From a checkpoint of a small transformer trained on Wikipedia.
Training: a variant of Adam for these matrices, 177M tokens, 5405 steps.
Each number is 128 + 24 x the weight over its row's rms, rounded and kept within 0 to 255. Layers, rows and columns count from 0. Numbers have three digits each. The size before them is the row's rms in percent of the matrix's.

# layer 9 MLP gate, 512x192, rms 0.152, rows 19-41, columns 96-191
110:147111097138104152166101130135109155122163065099138116148124096115151098125091109115154160123159109129097078112142136125120213096086104128118129138116106151111166155106099149156144096154115114116107120121129167099126143149105114097111149203124148123083162122096118102149103096159159135140
105:081141143112115146158102114135128103083149171119149130135114122128136111121130130132127151107138157163156083115112108192136108108114133102134147148125111169098145093105175129125139134142121109117147172123121126111116149138152111106159143167094135137073169148123131114118104103117118119145
095:188105178122140132117114119146143116091131111139142122148088102176105135161163118102149123114135131152147140156145153156121137141203153103163111083170113161153116172088118153149149110167121122136122141156105105103115126085139150099129137151145144151092118142124109101106134162126134140180
106:109142095105126133168107158150115150065125162144087128150079149143148090134091143108103155112168152163094115106153090128111160124117114141102109139114099109104097114151105153125139144150157121157142123153170112152101097131112103092162108118118119134136166124106089097134122100133128159125
108:134115095151130132170121110154104116112137111084140109120149116137117105110077109108130137143134117163110094099167159111138148117166119116129125142149135131113148111109135137139123096128211110115147159124150144126078127167177101117132150160167173169104109062153127124138108142105096133102
101:131143133141143114117146125166128150100144121125097147095075100120143082095144126142172135070155130109102121147138133125148127112168083133127125110091098110113154103118147089111133092144115120163151123122146177112098162138146150111155094119115107186081155062136129090141116131097105120123
088:146108131137100153126095107134143091134097124115116131121092151145136089135118126125084136124160158109125122141177107105177147140109115177129140126054117138168161072137139155109143118125117107103109140149091078124165130069095122095136134134151173100139082133088136132130139128137116112090
094:138114140125100148127151126090118140150137137115158140129122121109154120090091135108125108124156118091111092075132093130119208100121109136127143154132118107143129148146132124122114124166122115107101114085184121105107126157119106086125112174062146156146121107117127187160117110120130153077
092:163113141150124116151157131121123108148142095136131164142136096150120097121124159124133138132137130151115115155129103125130136131136117132122171168128180123163133064124151128166117119133145147122106160137135184150124094147115099094100163169120113160122150141169134110161105127144141161142
099:144077162128116111159117182158116107142172105141143151111150091155108138108102091080143151161169130122136134137136177121142143134100140136121182145163152132124095126125111094125112074123156139097130098111162142135115141131103119130125116115099111133131137175123151089166099108087126145142
109:089112098125114134160155112169101131083115115109111127091143136111097122161122092154119105105128115135098124135150112112138148173137167150113138168107144109123126117149166138135182132113092074115131137123102093112152117146098138110128146091082135170127148131120113143111110142126123167127
103:174116099144131102140106113105159130128096136107091123113085121125168129062115106140139121112085131123119075102152122137162118153129123161157143105108127163104113131114090092105136091141129087143110096145116133094118116117142094132142126134116138146102151118134131127102143119134128148073
099:087108125134106152118118162148128151098126141115160103152141104087108121116145113115142096132125173161147117141115171123143148123155133148113130130116158104125133159107130053117143127134191146093125078133175157111123151081147074132124169115163100107120150127143158131156122124111141144131
103:162093132096091095147093152140112143125131143113102094097126177119105097127119158104122135133071096153058128119146107132141140146168061106101143155114106139120102096133093106097137093153163122100145130131121103131136141088120129101175129128122168124086138124104077105099120144117108146139
092:129137139157132127133090106152127170123144130121106091140173133149127107113112128118144113164126128143119113120149141137137147128182105118119120159111124108134093129106142109078130131116178121154139130115159081083103121133126072103138167146143137144116175084091150129145148116120150162076
096:117119133138119141127105122137171134136126122112114123156074126120130109082122098075124106099099186115126111117111095157172166152115087090162158125122144123093145126131122084101142100131135145113082113141125130114141166124197122116129153159163089159138154121148077134127116163129135145108
108:066080103132086173167138121144088116137149126119114130098140095118145165168131127165151097079182147104123145106142159126162155177139134134131153118104111148135110178129098144132135127152114125122125130127156183160137136109114105114118147116146121077129167131156047127138124096134118112101
091:155160153174136116126097148158114107107127118114142088194139123133156161141146083106145141094112140161126094096134147143162157127134104116116133141111141128116144137138106113123119090169138115114121094096111171134167139130106107127097143129121086106167149118146118158107147172153132138078
081:123119097123118115110149132150140125080133145119108145156087111140141136101070160121166169138128150199172071114196136150158131139151098106131130138102146105096115141116143112140135093119153107156135108099162136098147103153119122103130143137137132164135127139094144126104102110127109139111
101:097106118137113077110151146143140136127158126125116108144081150107152116079124133156158098107136133187104110142162130166151147096171152093126153100113132133135143159152133094155169110127154130118128146096125163183099144175157144124126104098158143158123126133144101120132140142126141170129
092:140113110110143141125081114111115107112113099081129101115145133114127059177104118075094101133110121085097116097140132127127118113148084093156137140198109139148131130146147174147158152124133126131157111124132123125149103157154137147112173180116124121154075171123154130140132118122112129109
101:118122116078129099119086106116106178136120122166126100135104082132138109137134140137138104139162146123108139153146140113131156127081073097149111123164105145097131100116155115140077105163144107147128123140109145062118151129167095108151105150133091137132117101123142172183086137093117144134
106:151127106120152084139130176164133131090129107129171062115115113094119092074123151144151111153164125120107143126114138142114133132096106187136142125148141161160125107107106132124167145163127142111122141113145117114124117126090111120122164140166136160147112137104159094169119101139066172125
# layer 9 MLP up, 512x192, rms 0.166, rows 19-41, columns 96-191
110:136099153112114141124114160131167103090139104121090124110117157161141079151114131120137117095165134141079119142137121153138106148150121124136122185121144189147124112171114134139171143149147145115140127142113119107092105103159137101140122108179147124112154192134130119102098153113103107131
105:161086105183119134112122112137151172126091126123124118131125188181101120155121173127127086122121094129118157113137132103116082160136097164145132150154146123104109165143123108132130106107122117146119054148121120187122076089117186154139121098128137139139128120152148124148097125113100147130
089:108193157157107133154119142129091155148111133136110125143175099159112130076115107078098113127111109149105096142177163092154111129117150155111132122135122139105149119121125175129111110130133106147166148150127132103120092136115120143107091120147166130163166127134138113141122179135139108104
098:114137159143164120160173128160111139113108132129117168097132119122142147130129125153138170104150081094124147096168139136119177097107130122139111129102137121144156105117167136175147146148149119118138077138134164110106099151098177119153090111162119132157114120160124115114085110130079086101
138:126067133183137155149115119120152084132144108123139125086113141113124073120174130124132113152169110135104110094094146154130114155142143156117151090142105146147144127097158176131174116093175152150087147119142130120104106125161137155130133170095146141080122100141118120129127166132086132111
108:108116137145138137154141146110151102130090180127104163104151155164135163160168144156138169111125104118122107130119164117118148168085109104127101087100114101149120126122130118134121119184107130144117152109112124077120163138116135122109074102165095141093148132104098121142120112160103153101
087:134106157098131151137147113119123145112159132161133138139139101145114173099165109128163128136137140115148154135131131157105155083123175120074116117151148073137107191077109089124136114152163167163148108105110089106081085130131126167101108089107099140101122100136143113121114130155145143143
092:145085167116111123118160128136112162130145130134153154107100116105074149102139104139171099106145101133129137108120109138135127130161119145100157114142122123133141149166148114148141094126124146114091086105138134094121141105139147085116099155074139120149133129110130187129112137122128134128
084:153146113133102128143152117086152118147192087107164138107125096176147139092124109166122136126123125099148121122104104116122160113135153163104148131125136094149156117094161125133137146097145080125123169097162162166118133144156110142103124151124143155115109111162130156117141100190159123125
091:095101136107092110206178097132139165126083095122089138116073145137113145129140111143074087147107111134124138145118156164178111088126096132113163114110112131131139116140174123135098087132131100156162135140163120145094117137110117138101137097091127118155091097149127185129108104108099122122
097:087087102158177094135085153136137129147050131204112109107098126099123143117160126147140151135155122148162126124117128179101146108137100125109124105137098114103122095136100138147117117126124175157124138171135146114131119105103126122167114127167098133130165119124144118158114119111129150124
101:177131132129143094094082132111125137147120143091126100163134146117125132146125091059094101100108170123142143130137140085129141147151169154154107139135131135121163124129106094124151109173114114136131170111123113129174128124115161122136146122130156151102147097124174185103146131126136168141
102:138104118150171132146130126100135129127149097132107160130153072181160156140109151134122135129145135136137134124129105136151099148107109129129080171125125159127145132094130136178119090113117106123080106135098106154124134125105139149122089135067152166145141085143080112151098178158145114125
097:084090141115125126129166131120140129126134144149125157090124065118096185102094094153145083160163125101099109133139169148138147134136129143152185112141128112135134142120103116142116122140138127124175067132107119147139188125140117103131123103095096143135104132121087132177078127134153131149
104:156114152129114100087152109136140192139116114110144103122083158109146128100108091103157144110143099130134149095124123124072116106097141141156116140117138115094127129147081134144128108157064147128167109169145171141150170128127120121165127138129129118152134249150116118132104139155141149129
097:128150166138120113114124087114100106114108137132117180140143121149161156125119138151135098122162105154129105111158169122156135130171096144131189097092136143141122113131184176138145131158134129142143107098148129140114116140095130144124103137107149152150102087137169133129137123111112150090
097:139111099143143127115138100088100178118143123082127150116099089178132157166124098118113139127126153107118134129099119074132139135089131158088157164111113140130108144152146092083106110122101161124136123153100127101086103177120126140083121096115093148138124146110135164147089088149157127147
099:137129173196121118108121141136102123110107150134116130147128115124113106160138109112140138092128128118122148114141120110124135096165165123135125124117135127089138107129106119147146097120137124161097126093083155107170135140132151125160147149117127131166124108121085146128141123153110102121
099:113160113123127104106133151127159131151117183118124130134118136139113127111136167111143149171117116168180129106147142153120115134171126153140131126117140117100144120120155134122126136091109180118118098109138078134159116144096170102091119185152130117160109146106182111124128152101088110155
107:114072110113116141102103095170121095160092113148123118176166137104153112149128130139117126150127094077163137174188138149103158146149123108149092142100112130158153089139136119132152144137133131136107143118077082099108099144094154091158116158156093143130144171135152153098139126108149112149
087:148110085180149075128149157112139124139123138172129133148124160101145073155161115143141091089158121114094175146122116124162127100125121145157099157111136126138120146102110133086123119113135128162089164111170130092141114124097158153140131161153098093121154143119098132170139122144101153074
097:134143143134151152161118108137149137121091154151127121118127107106131114117133176187130155140145098097122128144175147118113137131120119127129095136085160116157155135140147079118174127158125111166133125102107108082137120095132161109162082128115099169103108093148151164121109089150165144112
101:113090103121116154137151147102128089144106123191109075162142195114144127106142133119111189113144149128105107117131160156146149141101151152147100120109125141119106097098134174148140144135136092121147154154152139090092101119073133131117133147135133131143101124141097106134117125137124125093
# layer 9 MLP down (transposed), 512x192, rms 0.115, rows 19-40, columns 96-191
109:177125147153154130143104155095127144111176130136104149130105080122154113116131143067128145110125081110142164134131146182134104095141136131072160145115143167133126122142118087131110142141137151129116147130133159141161120125163134137108112133110121127129125180118134159116151120143117120104
103:114117165140132112146161104117149132114105106106151107158161071152114147144142094144093132122143155091121103124162113118122119110125111140118090166122129115086130097129139132134160182139105109119120154130136169085137105130163074087131126146128119130158123136121122139119145109140125115122
093:166160155114157147127123168130165130143147151100112103115112163136128135152107131133122113146113129113120142126093176159155138119140139143150123127083174130102102126129133135117155179151097172120112107146132106137191151140141095113122150126137123133108142135159153107119133127134105090151
103:092108135122128114084126121090123117136122133099169114153133073130110142131137113105177107106113126158152106121098115108142148111133153124099145091104101102155127127114131113106122140129103147138144178138059133108119097082166103114102139115109152145099101144120135104133146124145130138121
126:146092144125138142123144145073153117122136137157109148112119112122154088143156127136147096108160211117162146108115157125095099118090140153142163153147109154155152125113123156168129092118126166111116118155114125170102121126166115140121123116121156125143140105115134119136155171135116120110
107:057143146088131140130106136146106121138115092147140089096155117131116152160108103152089111171090136158150108148153094103127111137122159094174132145123066122153121166097092139157131131139130127133162122146110119133120111122158154127136088134167118131092128103110174130104153138164128137169
084:132133132081096191126128125108089097179137153148105132139122143118099160172143116120128181147066160143170107090148102146120122103113174125155068114129124101116156098122123160166150148114141113149102149125093111171145129155104145107133137162151151114106105143133123142126136084126119130134
098:124153138098107158142128130175106123097136152091138096183147152151181184106144154131130123141050146134118096151136095130116149086118144115104099105148135113138118154135161078131130122179162162139145108131110153120122115160091160096128139154119158119135122096116131150123094153141098139136
086:140123143124152121110065157127120165092143148137125119104138139146142107109111159124100120123118115127156147115128153157162154159150130140133127112114132147062147174151141183100129172136134112114131102144136120100161142111156131120100159129156120148108165144115135160126138117092098139122
096:147063147164130140124128148131110098118154086142148084131124150098147114087093088106119157123105156158123188122108118114122164113077160133132177131119179160118139126123123123133148135107117173102117125096139105142136162095101149144150143102173098132157139112096166151141113120078125151146
102:172098145124153125099127113124127140122120147146109110112124127118174112136111155144151173137153110128123116141141116160108149116111101106142159134131108150163155102123094167179136106152113091099166128109155078123114130092166109106166176189135147129115136175116172132189142153112123152106
104:140095096147129141111117146168130116113121114107098124156118090105155139120136124121149135063149117100095105119151141109177123114154152109123100144145115157125110080135136128123093128108170125122179139127154129138139091076148141109135120093139101086130130125155155134123107130097129168157
098:108116154146139126180100161095192147125150135089128148157138113140079112116146125118134121105144082135154130133134136148175108172121122155148142117123141178098081132131127078125117116143097163127105111131145111117120080139141140135176162122101135186134118128115157143115106139124139099120
103:148159114075135122082143142096105098170131161080121143142111137152082140123171131147066157154102123148182133131108134151129120135133103147111133169126102147111147157124098109106136152108114139127149159130111111142115139137136103119165136129163144113103119148141078127120140125112134150123
107:137100186094162130150128105114146132094139151150128137117161079107101157075119169144118134109144143126122161096102144156126141129111123123143123121097119135096165096131127157174092087139088120124109125111145164122136173132159137135137107132113120132146108135167117146147134130162170106129
083:142121160112136126110101133095161128130125135119161134158134117140159121145119071094133148107092138126150136116127103142131128123109123112110121120166130114129156132127097157112126123152096125112123152164142140125153134130135117151101130124150126145136118162119113116123143137156158099159
103:133125100127147155123146154149090171112108123107136123120111129172144118100104137158136154107154097130137128115169157148172160144139146133146138116141109147139096115108120153111142174160143133109115131119100159137118133118129087104088121125117132083154121106112086128113114125130071120107
087:081121138145139090149106106122145119150141148123109137119115138087182107116123145120115127112147168117099124113113148129118104113163149161113158103108176113137103107132135151135116107061107151144148125109097125110137089161117114058102098081109159136139111141120102120090133132096127149149
097:084142133104157164110163126142083099159117129113123130123166094130134200131126124143159102171107151168148121160138139163126148156113135126100153139147084106136101121155161154179123123122087130097107168110132122159143142134099104110116124123181133100128122131119127145097080163096113123177
113:134104140093132153113101130138134091135074122129141140109152155159086152144131125120109128132096132120115138154125115181140111153162169093154121135094089102171155126112105130138203136125129089147130145156123097157127147098096146144143144131092145153094099081110118116114131128095149137118
091:146123107052146125117129128142132088108137102143139135125131136088130107143150069126132105168123129136123136104168097109141132094113117078117114139130119104119127097134115100173191143123113138110170129102096149162128111126097149115081118119147119121172121140118150126104095103142118082114
101:110177084089102092107145158093122149122149162169110138109116111085103116145164103106117124118116146185140154109100117105141094142106146092126133161144114125104105167154128119161088181112131103111073122172125107112133172176099145125116136163143110139109169121120148134125118160127123090101